{
  "vocab_size": 8192,
  "activation": "swiglu",
  "rope_fraction": 1.0,
  "qk_norm": false,
  "init_std_o": 0.00757,
  "lr_mult_o": 1.33,
  "beta2": 0.95,
  "lr_head": 0.0116,
  "z_loss": 1e-05
}
Each number is 50 + 12 x the weight over the matrix's rms, rounded and kept within 0 to 99. Layers, rows and columns count from 0.

# layer 3 MLP up, 448x224, rms 0.114, rows 83-207, columns 56-111
54 51 58 64 39 56 49 52 51 31 61 44 31 50 40 61 76 50 74 44 37 57 71 44 47 31 51 66 35 30 33 52 55 48 47 49 50 30 67 58 48 44 73 38 51 43 42 44 24 45 58 58 41 52 53 33
44 48 42 30 40 45 78 56 56 51 55 42 51 48 60 39 50 52 59 43 55 53 32 46 46 35 44 33 42 54 37 54 35 52 48 35 54 34 41 32 54 40 75 43 30 67 47 64 41 62 46 49 34 51 58 56
52 53 48 65 26 46 67 67 46 42 59 50 52 58 35 31 42 56 51 44 52 56 69 53 54 55 44 52 78 62 45 32 51 53 64 47 39 42 46 33 39 51 50 45 36 73 60 84 59 59 51 47 48 61 41 40
67 30 45 56 34 48 55 46 55 51 57 32 45 50 34 25 50 65 36 32 37 40 69 48 48 51 42 47 68 42 30 35 49 39 56 50 42 56 45 46 53 51 37 43 58 63 47 51 36 62 35 42 30 45 44 49
39 48 45 36 57 55 57 39 48 52 47 48 56 64 41 49 29 70 63 50 51 74 19 23 36 47 54 41 52 46 65 56 37 25 44 55 40 53 28 58 55 63 46 55 81 57 53 50 32 76 65 58 52 53 49 63
65 40 61 74 55 42 60 54 25 45 75 55 21 44 45 56 42 54 52 59 54 45 46 40 73 35 51 76 54 53 46 43 62 46 51 45 52 47 59 49 52 78 54 58 52 52 48 51 30 66 52 73 40 44 54 63
43 41 67 63 67 45 60 49 52 53 46 46 26 51 53 33 33 27 59 52 56 62 29 50 58 44 50 44 56 42 56 37 38 52 64 36 46 32 35 45 58 42 61 65 45 64 50 60 35 24 54 47 40 63 22 38
48 61 40 46 42 54 56 44 60 40 52 42 59 54 40 39 48 40 56 62 35 48 40 63 57 41 50 62 62 49 74 62 42 61 56 65 62 39 43 62 59 54 55 64 50 42 52 48 47 56 47 46 54 34 71 35
47 59 51 56 45 44 62 34 49 69 53 53 74 43 48 52 40 51 24 45 57 41 50 28 55 42 69 70 46 39 47 52 58 73 24 67 36 45 74 47 65 66 52 42 53 64 43 43 49 51 45 37 51 40 58 50
54 70 53 50 29 69 47 74 66 63 36 51 35 56 68 45 59 59 57 36 55 41 37 54 57 66 40 46 39 67 57 70 57 64 62 47 51 50 56 66 49 47 54 57 52 47 52 39 60 44 51 56 58 52 45 56
44 22 43 53 32 40 47 39 59 55 51 26 56 44 66 47 35 56 44 37 48 71 43 40 68 28 53 46 59 45 59 42 42 45 52 51 36 62 41 33 54 48 26 65 60 51 42 63 28 37 29 63 48 40 46 44
53 46 39 72 59 48 26 39 57 47 19 37 51 42 47 62 36 63 47 62 40 52 38 50 26 40 52 49 44 50 72 58 27 36 66 62 49 54 46 56 52 44 50 46 45 59 46 51 36 46 42 54 73 39 46 36
63 63 84 31 61 60 52 42 48 61 60 47 39 43 48 36 51 41 57 42 34 66 37 49 48 66 18 44 47 51 46 41 50 63 51 65 71 41 64 54 70 52 41 35 57 67 56 50 33 38 56 65 60 34 67 28
52 62 35 68 40 73 58 56 43 53 52 60 61 71 35 48 54 44 45 33 65 27 69 60 26 54 56 33 51 42 33 64 29 39 41 56 43 54 42 47 43 54 36 64 40 47 35 34 35 32 47 63 41 53 48 63
55 62 26 62 41 54 51 51 53 56 66 59 59 55 60 54 60 65 50 44 35 76 50 72 62 58 45 69 53 31 50 53 59 43 41 58 46 40 54 53 72 43 32 57 50 58 51 27 54 59 58 36 50 43 56 71
37 57 25 54 44 59 23 41 64 46 70 66 49 56 40 50 67 56 49 43 48 50 55 54 64 48 46 55 62 57 55 53 57 49 37 31 66 39 40 60 28 57 46 57 54 31 48 51 43 72 50 54 47 37 53 56
38 47 48 65 76 45 58 67 78 66 45 39 33 61 60 48 70 51 71 48 51 62 77 49 57 62 15 77 38 62 53 49 62 63 52 53 47 55 34 32 62 64 36 48 53 51 57 36 58 72 57 28 57 42 41 72
32 51 39 46 66 55 82 40 56 57 42 38 56 48 37 48 50 58 32 61 43 67 69 46 48 44 72 44 47 41 53 47 46 57 10 54 18 60 51 53 73 60 39 65 56 49 38 50 35 57 61 68 63 64 55 61
52 55 39 46 62 32 31 41 57 52 58 51 46 40 53 42 69 31 26 67 67 56 45 49 53 28 49 52 55 61 56 53 51 65 59 40 51 29 35 55 24 45 79 68 73 33 45 56 42 65 41 54 50 57 60 69
54 65 29 46 54 49 67 61 74 45 47 48 39 54 29 42 46 74 76 54 44 47 56 68 59 40 44 48 31 56 58 74 54 44 31 45 45 41 41 56 24 51 57 30 43 37 50 32 52 50 52 49 47 49 55 50
45 62 45 54 57 40 48 65 64 55 35 45 35 67 59 59 43 48 35 76 49 44 33 41 50 61 64 57 61 36 62 64 60 58 54 56 08 57 18 63 38 55 58 30 60 60 75 71 51 29 53 70 52 75 43 66
57 58 35 54 52 41 48 56 55 78 52 67 45 70 45 49 37 22 56 70 39 55 22 47 59 49 40 62 38 71 22 47 58 44 30 48 35 46 50 42 46 55 52 72 34 44 45 68 34 48 47 68 41 57 47 75
58 65 68 66 48 45 56 50 54 48 53 39 25 61 54 54 44 64 47 52 62 57 51 59 52 37 47 46 48 39 62 38 62 48 44 27 48 42 48 53 36 53 41 62 48 47 47 41 45 29 42 44 36 50 34 23
46 72 46 74 53 58 65 37 20 53 31 47 60 60 33 69 47 71 65 46 46 42 76 62 38 62 49 52 42 83 50 56 46 50 43 54 19 50 29 58 67 78 21 37 37 76 43 48 46 56 50 45 46 41 63 57
43 64 51 46 67 49 34 45 45 61 46 74 47 64 50 55 46 49 35 33 59 53 45 51 74 54 37 36 31 59 34 58 33 47 44 47 36 63 42 56 49 41 65 62 55 54 42 57 64 53 43 70 46 62 68 56
43 60 38 52 42 52 49 50 64 53 68 58 45 54 41 47 50 57 48 61 66 52 47 43 47 52 50 43 42 53 31 48 65 40 34 20 59 61 74 68 32 56 47 31 64 51 75 46 49 44 60 55 40 63 57 45
42 55 28 51 71 35 53 49 35 30 29 70 73 44 40 48 42 30 57 43 62 51 45 48 58 55 63 69 32 56 61 82 59 51 71 56 55 57 42 71 50 80 46 49 53 47 52 41 47 59 38 57 60 59 72 54
58 43 35 34 39 67 46 26 20 63 57 50 59 44 49 52 45 60 48 71 59 59 69 47 26 71 41 45 48 48 66 50 53 46 53 47 39 34 61 45 79 50 44 54 53 85 47 57 62 73 43 42 69 52 29 83
51 49 51 51 56 60 27 57 58 38 47 36 41 46 58 45 42 61 38 43 56 52 60 16 71 54 70 24 63 34 78 39 56 62 45 54 46 40 72 56 47 52 66 68 46 57 47 33 61 73 42 54 51 47 46 31
60 45 44 46 49 48 63 49 49 56 47 60 41 57 64 47 49 53 66 39 60 46 29 44 70 25 37 57 61 66 54 50 57 49 56 49 60 53 61 50 48 80 54 42 35 44 36 26 52 28 24 51 63 39 61 42
47 76 57 38 39 47 60 45 58 41 57 50 49 53 58 37 34 37 66 45 45 52 50 61 57 46 41 58 42 62 36 40 48 67 47 62 35 34 72 76 37 62 33 47 32 45 51 53 50 54 51 47 43 78 54 67
53 41 42 38 58 43 38 48 58 27 58 49 56 63 57 29 65 59 51 56 70 60 49 50 65 58 50 43 64 61 44 42 39 45 67 57 55 49 51 67 31 49 45 57 42 71 35 35 59 28 54 54 68 46 45 48
64 33 22 49 57 70 51 48 52 49 57 37 47 42 65 69 49 57 33 41 58 50 53 63 46 52 60 59 35 47 38 55 45 31 45 67 54 51 54 34 52 67 59 66 56 66 43 65 48 41 58 46 70 40 51 50
51 22 52 47 42 44 74 55 54 29 35 66 50 53 58 49 28 51 66 64 49 36 53 49 36 36 48 59 39 63 48 62 50 72 23 52 37 57 31 57 31 61 63 36 55 63 33 77 59 57 88 54 49 41 50 59
44 69 47 76 67 37 44 31 63 52 53 37 08 75 37 42 43 38 30 66 58 71 69 40 60 45 39 38 57 38 51 48 48 32 45 70 55 54 40 63 45 63 34 42 43 49 55 40 70 76 36 50 47 44 46 45
51 61 65 53 60 39 46 41 59 74 56 60 64 42 46 26 56 53 51 37 52 58 40 38 36 40 55 39 74 69 24 37 59 59 52 60 35 29 58 63 28 61 50 47 35 34 85 39 61 24 49 40 59 54 50 51
43 52 44 42 30 66 49 37 52 57 53 43 65 62 71 48 38 52 40 46 59 30 40 37 50 58 39 45 51 46 64 63 41 63 38 67 50 40 47 60 36 29 35 32 57 49 41 74 49 49 49 48 63 54 53 26
32 43 46 46 66 46 33 63 45 52 52 44 47 63 52 52 58 63 61 74 58 58 60 54 44 26 42 67 35 29 42 65 48 47 59 61 75 67 39 33 31 59 57 70 41 59 58 59 60 63 25 39 56 57 38 42
57 64 47 28 53 46 55 56 44 62 59 51 48 61 62 50 53 39 53 44 42 53 52 43 53 59 35 36 57 55 28 45 38 70 70 61 52 39 37 56 55 59 57 55 52 49 40 34 78 42 47 32 56 34 48 61
50 49 51 40 50 21 61 61 50 57 52 56 65 52 44 59 39 47 60 48 55 39 51 40 37 38 47 65 46 40 39 45 45 65 53 53 40 52 23 55 50 40 52 32 48 67 21 49 54 51 65 37 59 51 50 40
51 45 49 48 53 47 43 56 36 52 34 35 47 49 59 46 39 45 56 48 17 33 50 63 54 37 46 50 43 42 54 38 30 43 54 53 45 55 66 48 36 50 70 48 35 42 40 23 34 87 50 54 35 32 39 48
67 39 41 59 60 50 50 35 40 38 48 51 49 50 36 53 46 42 46 49 48 34 42 48 38 54 37 66 54 67 44 42 43 56 58 57 45 41 30 54 59 69 30 40 62 58 64 51 48 58 47 56 64 43 66 51
57 52 46 68 70 69 63 53 45 52 52 54 45 58 59 50 48 81 59 45 50 52 42 63 50 46 36 68 47 48 53 55 53 45 54 49 33 53 45 60 70 34 67 52 52 48 58 46 35 64 32 52 38 54 48 74
44 40 59 61 72 79 49 61 41 51 63 81 75 33 55 34 46 44 49 58 49 33 53 43 37 51 19 63 56 34 50 62 48 47 40 65 59 54 40 40 46 58 34 35 39 67 40 47 09 52 60 27 36 45 54 48
55 58 61 70 70 40 73 48 28 62 56 34 39 41 65 76 74 62 45 53 52 36 39 41 73 38 71 39 55 53 88 53 55 34 46 54 58 42 57 47 53 34 63 29 60 50 56 31 64 49 32 48 47 43 73 67
36 45 39 51 53 59 54 40 60 47 55 55 78 50 43 32 53 43 44 58 28 67 42 36 50 51 40 41 49 37 59 61 49 74 56 61 37 55 55 45 77 43 43 62 47 53 41 39 46 46 41 36 31 33 55 73
63 58 50 61 59 49 74 52 47 52 65 60 57 33 28 44 42 46 40 47 40 56 55 44 64 66 46 55 59 52 41 25 36 51 61 44 47 38 46 48 57 41 71 42 35 62 63 43 43 48 46 41 45 67 68 34
27 51 64 48 66 56 60 62 45 58 66 48 57 61 68 51 29 66 61 59 64 44 86 41 66 55 71 59 46 54 43 42 23 68 63 36 50 35 48 55 44 71 47 68 66 70 52 46 34 46 50 42 82 72 72 58
47 47 67 40 33 45 56 51 68 64 34 35 48 43 52 54 33 63 33 41 54 46 36 67 76 50 55 57 35 42 48 47 35 39 32 41 60 76 51 46 42 40 31 50 60 67 60 73 53 50 73 49 53 46 53 55
57 37 69 42 41 41 46 48 45 58 47 66 31 62 47 49 43 40 66 57 26 52 59 47 65 62 69 40 27 49 56 82 53 64 66 52 63 41 62 65 75 45 64 31 59 59 29 33 38 56 71 65 59 52 45 60
40 50 57 48 52 43 55 37 61 49 64 31 76 59 39 42 52 59 31 54 17 45 35 29 43 46 30 44 55 58 42 43 55 52 56 43 58 61 40 45 58 45 49 54 61 55 54 47 53 67 69 66 53 51 36 54
58 35 33 33 34 61 52 42 50 46 46 49 44 69 28 46 45 43 51 34 51 48 63 61 53 34 48 30 68 34 62 49 45 56 29 34 67 45 58 56 46 55 59 46 65 51 56 33 55 40 50 71 32 63 49 45
45 46 39 41 61 48 60 62 38 51 47 31 52 37 58 42 45 48 44 36 55 60 49 37 66 40 49 73 45 38 49 51 60 24 57 32 48 60 42 33 49 60 53 68 47 53 72 60 63 38 50 45 61 46 58 54
31 38 40 52 72 60 49 61 78 54 64 51 41 45 74 47 56 41 64 59 63 43 58 74 42 46 49 52 52 48 32 60 36 64 58 44 70 68 34 54 44 47 41 61 44 47 53 43 39 54 59 64 68 53 72 55
31 53 60 80 73 39 53 49 41 43 37 41 35 55 51 54 45 41 62 58 48 52 56 48 58 44 53 58 45 35 66 65 46 28 48 31 50 58 44 37 50 52 26 46 35 43 63 52 45 58 46 39 49 54 66 55
54 35 52 64 59 41 56 48 48 48 67 33 46 62 45 58 53 52 41 49 55 49 67 30 50 55 40 44 63 28 77 27 44 40 54 41 73 58 51 54 43 62 61 20 56 40 49 33 38 64 36 50 49 29 47 48
57 42 35 45 67 40 30 35 37 47 32 44 56 31 32 13 51 76 39 28 71 64 57 57 45 72 44 42 37 23 48 39 63 65 55 44 58 35 46 54 31 58 45 71 63 62 52 62 34 60 70 45 39 39 62 58
58 40 31 55 65 70 51 38 56 71 45 56 65 63 57 62 35 39 44 70 50 38 59 52 34 52 51 50 56 47 60 53 35 54 55 68 46 54 53 66 56 39 54 56 64 62 68 59 56 50 51 65 46 50 58 52
34 55 43 43 58 55 69 48 45 43 53 59 63 52 49 49 63 61 45 50 63 46 60 40 84 47 52 54 46 27 67 40 42 52 36 33 67 52 60 28 23 50 49 34 20 59 36 51 62 50 68 26 45 52 42 51
56 60 59 26 69 72 32 56 59 35 52 55 69 53 61 47 60 56 74 65 28 54 40 30 59 45 54 37 45 65 46 48 62 59 39 37 44 54 59 54 70 77 37 47 51 52 55 37 59 44 43 49 47 52 42 33
49 49 38 30 51 47 57 48 50 62 41 54 33 53 52 48 53 49 75 38 60 43 49 49 56 41 34 45 43 61 52 36 61 47 49 40 53 61 55 40 35 48 63 58 58 54 60 44 51 42 46 60 64 46 52 41
49 39 54 41 19 39 78 39 44 74 43 57 63 81 48 51 52 65 54 35 59 41 27 61 51 39 69 59 40 47 60 29 47 48 51 40 37 67 69 43 50 46 52 58 28 60 81 52 39 45 73 73 50 42 37 64
65 60 38 53 62 59 46 64 26 49 55 63 50 39 37 53 56 51 35 49 50 54 39 48 40 44 34 68 54 48 39 45 60 52 44 30 44 44 38 60 46 61 52 65 65 53 41 43 54 45 49 53 59 67 51 62
51 65 34 44 60 55 48 60 49 45 40 36 64 31 31 65 69 53 56 44 48 60 64 24 69 78 75 58 53 53 71 64 46 30 56 57 62 60 55 63 45 30 57 48 54 33 69 52 69 51 47 23 64 45 38 35
27 44 49 46 58 60 51 57 71 35 58 39 27 58 40 51 74 63 44 56 56 44 78 55 40 43 62 48 42 48 56 52 55 59 55 43 22 53 54 61 51 53 57 55 44 67 59 75 53 50 51 40 45 42 54 46
40 49 60 55 52 48 67 49 55 69 37 42 57 53 56 37 46 50 62 43 67 45 49 42 46 52 42 45 40 35 58 38 56 67 66 66 39 35 30 37 54 42 60 38 54 64 38 68 55 52 45 38 66 50 58 46
57 54 45 50 65 55 47 50 40 44 62 34 73 61 35 66 41 57 53 46 60 37 30 75 46 39 53 47 33 58 53 59 62 40 25 42 57 39 68 46 51 54 41 62 49 55 40 45 64 54 64 38 52 39 36 49
25 32 73 52 63 43 49 71 40 42 50 56 50 47 51 48 71 29 67 45 56 25 55 53 42 50 40 36 41 46 50 32 54 42 47 49 22 65 39 48 52 57 47 21 58 70 43 32 40 42 52 52 39 56 36 64
64 55 56 60 70 39 71 30 39 65 61 64 60 37 35 50 28 37 56 55 38 32 58 54 39 59 38 56 52 72 63 55 15 69 63 64 75 60 47 58 59 49 60 55 36 32 39 55 55 47 21 49 61 67 58 43
32 32 47 37 45 44 35 54 60 62 59 54 52 60 49 39 48 34 51 55 59 48 36 54 58 40 50 66 36 46 34 61 47 58 42 66 59 28 45 26 57 54 38 54 59 26 52 54 48 58 36 47 41 51 52 64
47 60 70 62 56 41 31 59 46 52 54 45 49 35 44 40 35 39 51 34 55 44 67 53 27 37 37 53 70 27 42 60 42 47 35 63 42 45 33 32 61 28 51 62 12 63 56 41 51 58 53 35 48 39 76 55
50 38 54 53 60 43 71 63 28 53 43 53 59 58 41 72 53 44 39 42 59 64 63 57 53 35 46 48 63 58 49 40 34 49 66 67 52 50 49 51 43 34 35 44 38 55 62 53 49 52 42 69 53 39 60 46
63 50 54 38 58 49 53 46 63 52 44 64 57 49 45 59 55 61 52 53 70 26 48 53 59 59 61 50 49 62 53 67 48 39 54 74 43 44 51 34 57 44 24 59 44 29 43 50 61 45 33 29 45 69 38 37
47 40 73 65 35 46 48 51 35 47 56 47 60 44 47 37 64 71 42 50 54 41 49 29 41 77 42 50 37 49 60 48 62 59 42 50 53 53 43 43 61 64 54 39 76 33 54 48 38 35 41 28 68 35 52 55
78 48 47 48 63 51 45 36 56 40 54 60 49 45 36 56 64 73 37 46 71 38 61 40 47 38 47 43 42 41 68 31 55 56 41 50 48 47 46 50 56 46 45 63 44 44 49 38 27 52 40 51 39 45 75 23
48 60 46 24 46 67 60 49 72 59 32 34 66 62 59 47 41 41 50 50 54 53 66 46 65 50 47 51 43 43 60 72 48 39 50 39 45 51 69 48 70 50 68 34 47 53 67 41 51 32 54 43 61 40 87 35
43 32 44 37 50 53 59 41 48 56 35 71 65 53 55 56 41 54 66 30 57 67 36 42 65 57 47 60 71 69 56 61 65 49 50 56 61 67 44 60 69 29 53 50 74 44 44 50 46 55 66 44 38 52 31 48
58 41 56 38 50 48 41 50 38 49 66 56 55 46 36 36 36 59 39 55 62 59 33 53 56 48 62 59 49 47 64 41 52 43 29 35 63 73 34 28 67 54 46 45 44 45 48 63 65 38 58 60 37 45 51 43
50 51 40 43 46 45 53 61 46 59 39 35 49 41 64 55 50 57 67 64 50 61 67 59 58 34 56 41 41 56 55 44 54 38 29 40 76 45 55 43 57 29 46 49 59 15 62 40 77 44 32 45 43 41 52 47
32 63 43 69 67 68 37 44 25 61 51 54 56 39 48 41 42 55 56 43 47 64 49 45 54 26 48 51 57 49 34 59 58 57 52 40 39 48 39 56 42 70 55 32 42 43 28 39 40 60 46 59 59 61 34 60
42 46 63 62 44 34 28 32 65 53 70 48 72 64 53 61 45 78 49 59 46 65 49 63 47 62 58 34 46 51 62 49 61 58 48 53 43 48 51 51 38 65 57 61 67 43 47 42 22 56 52 38 63 43 40 48
48 59 51 61 49 44 39 34 46 34 41 40 36 41 35 48 71 60 56 50 55 44 63 49 29 44 49 44 34 41 60 47 51 23 64 34 68 41 35 66 58 54 63 69 19 44 48 29 48 57 40 73 81 41 31 61
68 43 51 55 60 44 42 53 63 53 28 53 44 66 62 49 53 43 34 35 52 05 46 70 31 31 63 52 37 39 52 45 55 40 63 60 34 44 47 51 37 43 56 48 36 65 62 48 57 58 44 73 50 62 48 42
46 39 43 44 49 45 50 41 48 59 66 56 64 36 49 40 37 36 46 57 71 57 42 50 67 60 43 64 72 62 27 68 60 40 45 22 44 68 41 52 55 80 55 34 57 60 75 49 68 69 34 54 58 77 16 44
44 51 64 36 42 50 68 46 43 61 53 48 43 49 54 51 57 60 38 65 53 43 40 26 35 55 36 86 41 56 58 64 59 49 26 41 52 36 49 65 41 43 39 52 42 37 63 67 44 31 36 34 67 41 45 57
62 76 66 58 43 58 63 45 74 49 32 49 52 57 30 26 56 19 35 36 64 40 39 57 39 56 31 41 44 76 44 58 56 50 40 57 31 46 46 47 78 40 23 61 52 31 37 37 39 49 49 51 49 45 52 68
56 37 52 56 58 39 42 64 37 47 45 59 40 56 74 47 82 59 41 40 47 43 70 48 45 56 61 51 40 25 45 64 52 46 58 60 35 51 26 54 48 51 66 48 58 61 48 48 68 44 48 44 28 56 57 61
41 46 70 51 38 42 55 57 54 50 45 45 57 71 44 38 50 60 44 58 59 48 33 56 39 58 39 53 33 41 39 31 39 55 56 56 51 41 52 33 53 63 20 57 49 63 30 52 43 40 53 64 55 48 50 70
51 74 48 63 66 71 36 33 57 60 30 58 67 53 55 45 61 76 33 75 55 53 39 59 39 66 63 41 73 65 69 43 46 69 49 53 45 24 43 57 39 70 54 49 53 49 51 50 57 65 53 42 53 55 41 36
65 65 43 65 39 46 60 70 67 58 64 39 45 49 58 67 35 54 57 73 41 41 25 47 58 48 60 51 37 46 69 41 34 56 56 41 53 59 59 59 51 42 43 35 41 50 75 47 58 46 41 52 43 63 81 51
49 45 68 48 51 23 40 54 57 68 67 53 47 50 58 70 47 83 77 39 47 50 55 56 43 67 41 46 47 43 63 72 69 51 40 37 59 25 55 59 48 61 63 67 56 44 46 37 48 48 24 54 36 53 48 61
46 52 65 48 30 40 44 62 40 73 51 62 35 45 56 49 48 52 52 55 69 24 43 61 49 45 31 66 35 54 69 54 46 52 28 43 47 44 75 44 37 51 51 51 61 60 48 46 65 48 51 55 47 70 54 54
51 40 57 64 62 43 71 77 62 49 40 31 37 36 54 37 46 64 37 53 42 39 55 49 41 52 69 53 57 47 39 55 38 36 71 48 40 25 50 29 33 52 52 74 45 58 55 68 13 78 46 54 37 69 36 43
41 43 48 63 45 57 39 45 43 51 56 46 16 56 48 55 65 52 55 33 61 28 28 49 57 63 35 50 42 40 57 38 26 49 51 49 46 30 34 61 51 71 30 69 57 67 76 47 27 26 46 58 46 64 74 69
59 60 67 37 55 36 46 54 58 36 50 67 57 63 40 53 43 64 42 69 49 82 47 37 35 61 46 40 53 64 30 62 62 53 56 71 48 64 59 51 47 50 47 65 42 42 53 82 42 58 51 49 36 50 38 61
61 43 52 43 57 70 49 64 34 64 54 66 41 58 56 60 39 74 49 53 41 51 52 66 54 44 38 59 35 40 34 34 66 55 49 40 71 58 36 41 46 54 43 43 46 33 45 34 51 53 66 35 45 33 57 76
57 52 43 53 45 61 51 34 45 29 52 42 61 69 43 43 48 50 24 54 58 46 46 34 37 63 58 44 36 50 36 58 62 53 39 37 58 68 42 50 64 28 45 47 57 31 45 22 30 65 38 53 70 36 54 45
34 52 41 24 50 64 45 46 46 59 40 55 74 51 64 48 59 52 53 50 42 42 39 53 60 59 49 64 49 47 65 46 33 23 41 62 53 30 71 52 56 67 48 57 43 48 54 61 40 50 45 54 49 47 48 27
40 51 48 58 70 56 14 47 53 63 48 52 31 51 30 40 41 54 49 46 49 68 42 51 61 61 55 48 37 34 53 50 60 47 50 52 53 42 52 47 52 76 41 29 54 52 57 55 69 59 66 49 67 61 67 38
38 41 41 56 35 79 34 58 47 86 55 42 40 45 25 41 56 56 48 50 61 50 50 50 49 30 47 36 59 46 46 37 17 30 39 25 51 33 48 48 38 32 63 43 45 52 51 36 47 71 39 40 41 45 61 61
58 58 56 41 26 48 48 48 53 75 49 44 57 65 24 57 50 28 60 32 68 22 50 58 31 49 47 42 64 55 42 36 51 31 32 36 36 29 48 58 54 40 60 36 42 72 55 34 63 56 42 50 58 47 49 75
64 23 78 32 31 55 53 21 58 37 68 45 38 59 45 61 58 55 28 43 59 47 36 68 45 58 54 36 51 47 47 55 64 44 57 34 41 43 57 39 40 65 39 50 38 43 59 41 41 36 39 50 50 46 43 60
58 51 49 38 64 61 37 42 44 48 51 41 44 72 72 61 40 53 62 63 43 75 49 35 45 43 38 37 55 38 43 48 71 36 38 55 47 33 43 43 39 55 36 56 43 50 44 35 41 34 32 61 50 52 47 46
32 46 36 37 49 63 51 45 34 49 69 42 69 49 65 34 61 41 56 65 51 54 53 18 66 57 69 66 72 62 45 62 61 69 54 57 62 47 50 47 65 31 66 56 50 47 63 55 60 59 61 35 42 51 18 39
37 73 51 37 65 54 71 42 48 68 54 46 38 35 49 20 44 52 40 47 64 71 46 45 49 69 61 36 39 54 55 59 47 52 58 59 74 47 70 34 79 66 31 50 55 59 63 46 58 44 77 59 52 78 55 43
56 54 60 62 40 51 40 26 48 65 47 69 48 40 67 64 34 32 39 52 56 59 51 56 42 43 56 51 49 32 74 67 57 62 61 60 57 51 67 42 30 46 66 57 67 40 47 63 40 35 61 50 60 37 38 40
49 57 34 42 56 53 62 52 41 64 41 33 41 43 27 41 54 50 56 51 68 59 54 37 37 70 71 43 67 38 45 41 43 55 52 61 59 58 59 64 50 43 41 50 35 47 44 62 43 52 44 61 32 45 53 43
60 42 51 54 53 45 43 38 48 29 35 56 56 39 50 63 60 69 51 45 51 50 58 41 43 43 39 52 51 58 35 60 49 60 58 76 50 43 42 76 59 52 23 77 45 49 42 33 34 42 66 63 44 52 64 58
60 28 63 64 73 37 54 44 38 46 34 57 63 49 53 51 66 39 43 50 58 47 40 43 50 43 61 43 69 44 59 42 49 49 73 60 50 37 54 64 53 63 60 55 47 41 47 71 53 22 65 63 58 43 68 42
62 41 30 54 39 69 48 62 22 67 57 43 66 47 62 41 64 55 40 57 78 42 51 52 57 68 43 49 30 60 33 73 51 66 46 76 71 43 73 58 49 38 41 34 39 49 50 60 49 48 48 47 51 42 24 51
38 63 55 49 63 43 32 53 40 42 54 59 29 45 53 25 69 37 44 25 54 28 62 35 34 55 43 58 65 42 78 48 48 49 43 37 47 68 40 45 57 31 55 40 70 45 46 48 48 50 46 63 52 42 35 62
48 60 44 37 53 50 55 72 44 41 41 55 46 55 51 43 43 41 54 52 68 54 52 66 31 35 42 43 60 53 64 56 46 39 48 60 45 53 53 59 36 54 60 44 50 44 59 48 50 39 46 63 51 47 43 50
51 41 53 48 60 54 55 57 45 51 33 45 62 57 52 53 55 59 68 32 39 49 46 56 53 38 64 59 57 59 43 52 49 56 72 65 53 55 44 53 48 60 66 48 40 51 55 48 42 62 61 37 35 55 54 52
47 40 45 53 32 33 50 24 52 64 34 49 53 42 51 75 53 17 54 49 60 41 43 64 61 35 35 72 53 46 49 52 57 33 64 60 42 45 30 49 52 44 40 40 32 33 51 78 33 69 45 49 74 68 49 67
52 29 50 49 55 41 33 58 54 56 52 38 62 54 49 49 56 39 39 50 50 47 73 46 61 50 62 62 55 62 36 54 59 59 47 63 58 66 51 47 44 33 46 53 52 64 46 36 33 38 69 50 60 46 25 70
39 45 52 48 59 64 55 28 35 68 47 46 60 39 62 55 47 50 62 48 68 30 36 59 64 47 62 41 75 45 69 61 61 43 35 63 51 48 40 56 72 61 63 47 45 65 32 45 68 60 49 70 54 32 47 59
68 58 58 64 63 49 55 53 74 42 55 48 59 55 44 47 51 46 38 54 43 60 56 57 63 68 53 39 47 69 61 60 43 52 41 41 64 67 61 43 64 58 51 29 43 53 65 45 42 46 48 36 43 34 56 42
40 32 59 42 47 58 67 28 80 62 35 31 43 39 49 45 48 61 60 61 57 43 44 36 37 36 52 48 45 48 27 51 42 56 68 44 43 84 37 14 40 69 33 45 40 60 47 52 36 70 54 54 33 51 53 44
55 63 31 31 43 57 45 50 59 89 52 54 48 59 63 42 41 44 55 45 48 44 74 35 59 58 71 48 68 48 50 45 50 75 51 42 65 47 48 48 64 48 49 50 55 40 21 31 46 30 45 54 31 52 57 53
50 51 51 53 62 52 66 38 64 48 64 41 45 62 64 23 43 24 51 52 56 58 67 58 54 48 58 61 47 34 47 65 38 32 43 48 37 70 50 46 52 43 75 47 30 55 52 44 71 37 59 41 82 62 65 41
40 34 56 52 58 43 39 57 41 44 60 53 49 25 65 68 44 44 51 29 18 39 40 53 34 40 55 45 49 59 50 45 49 55 46 47 48 52 58 41 65 33 51 44 36 49 56 54 52 27 54 52 46 39 51 58
43 49 38 57 40 45 43 45 58 46 45 40 38 33 58 46 53 45 39 51 59 50 46 48 60 30 52 55 33 46 42 52 62 60 70 23 66 56 45 50 27 30 55 45 37 45 68 52 64 37 68 48 55 59 45 39
63 41 55 23 55 34 64 66 46 46 61 76 51 72 43 38 74 42 34 38 62 42 38 60 28 47 67 32 77 55 61 69 47 44 57 57 52 44 57 57 50 57 36 26 40 61 44 41 35 57 50 53 61 34 54 62
46 31 40 42 45 59 56 71 43 46 73 58 51 38 53 72 69 69 56 31 53 47 80 68 53 49 42 32 57 37 43 54 59 54 73 49 67 43 57 40 63 58 74 33 65 49 32 47 50 53 46 66 61 60 41 34
53 49 48 76 57 38 58 57 52 33 60 60 42 51 36 38 53 62 43 36 57 57 42 53 58 47 43 25 73 42 58 36 58 52 41 36 43 61 51 64 38 55 37 55 53 49 56 41 58 64 51 54 49 47 50 42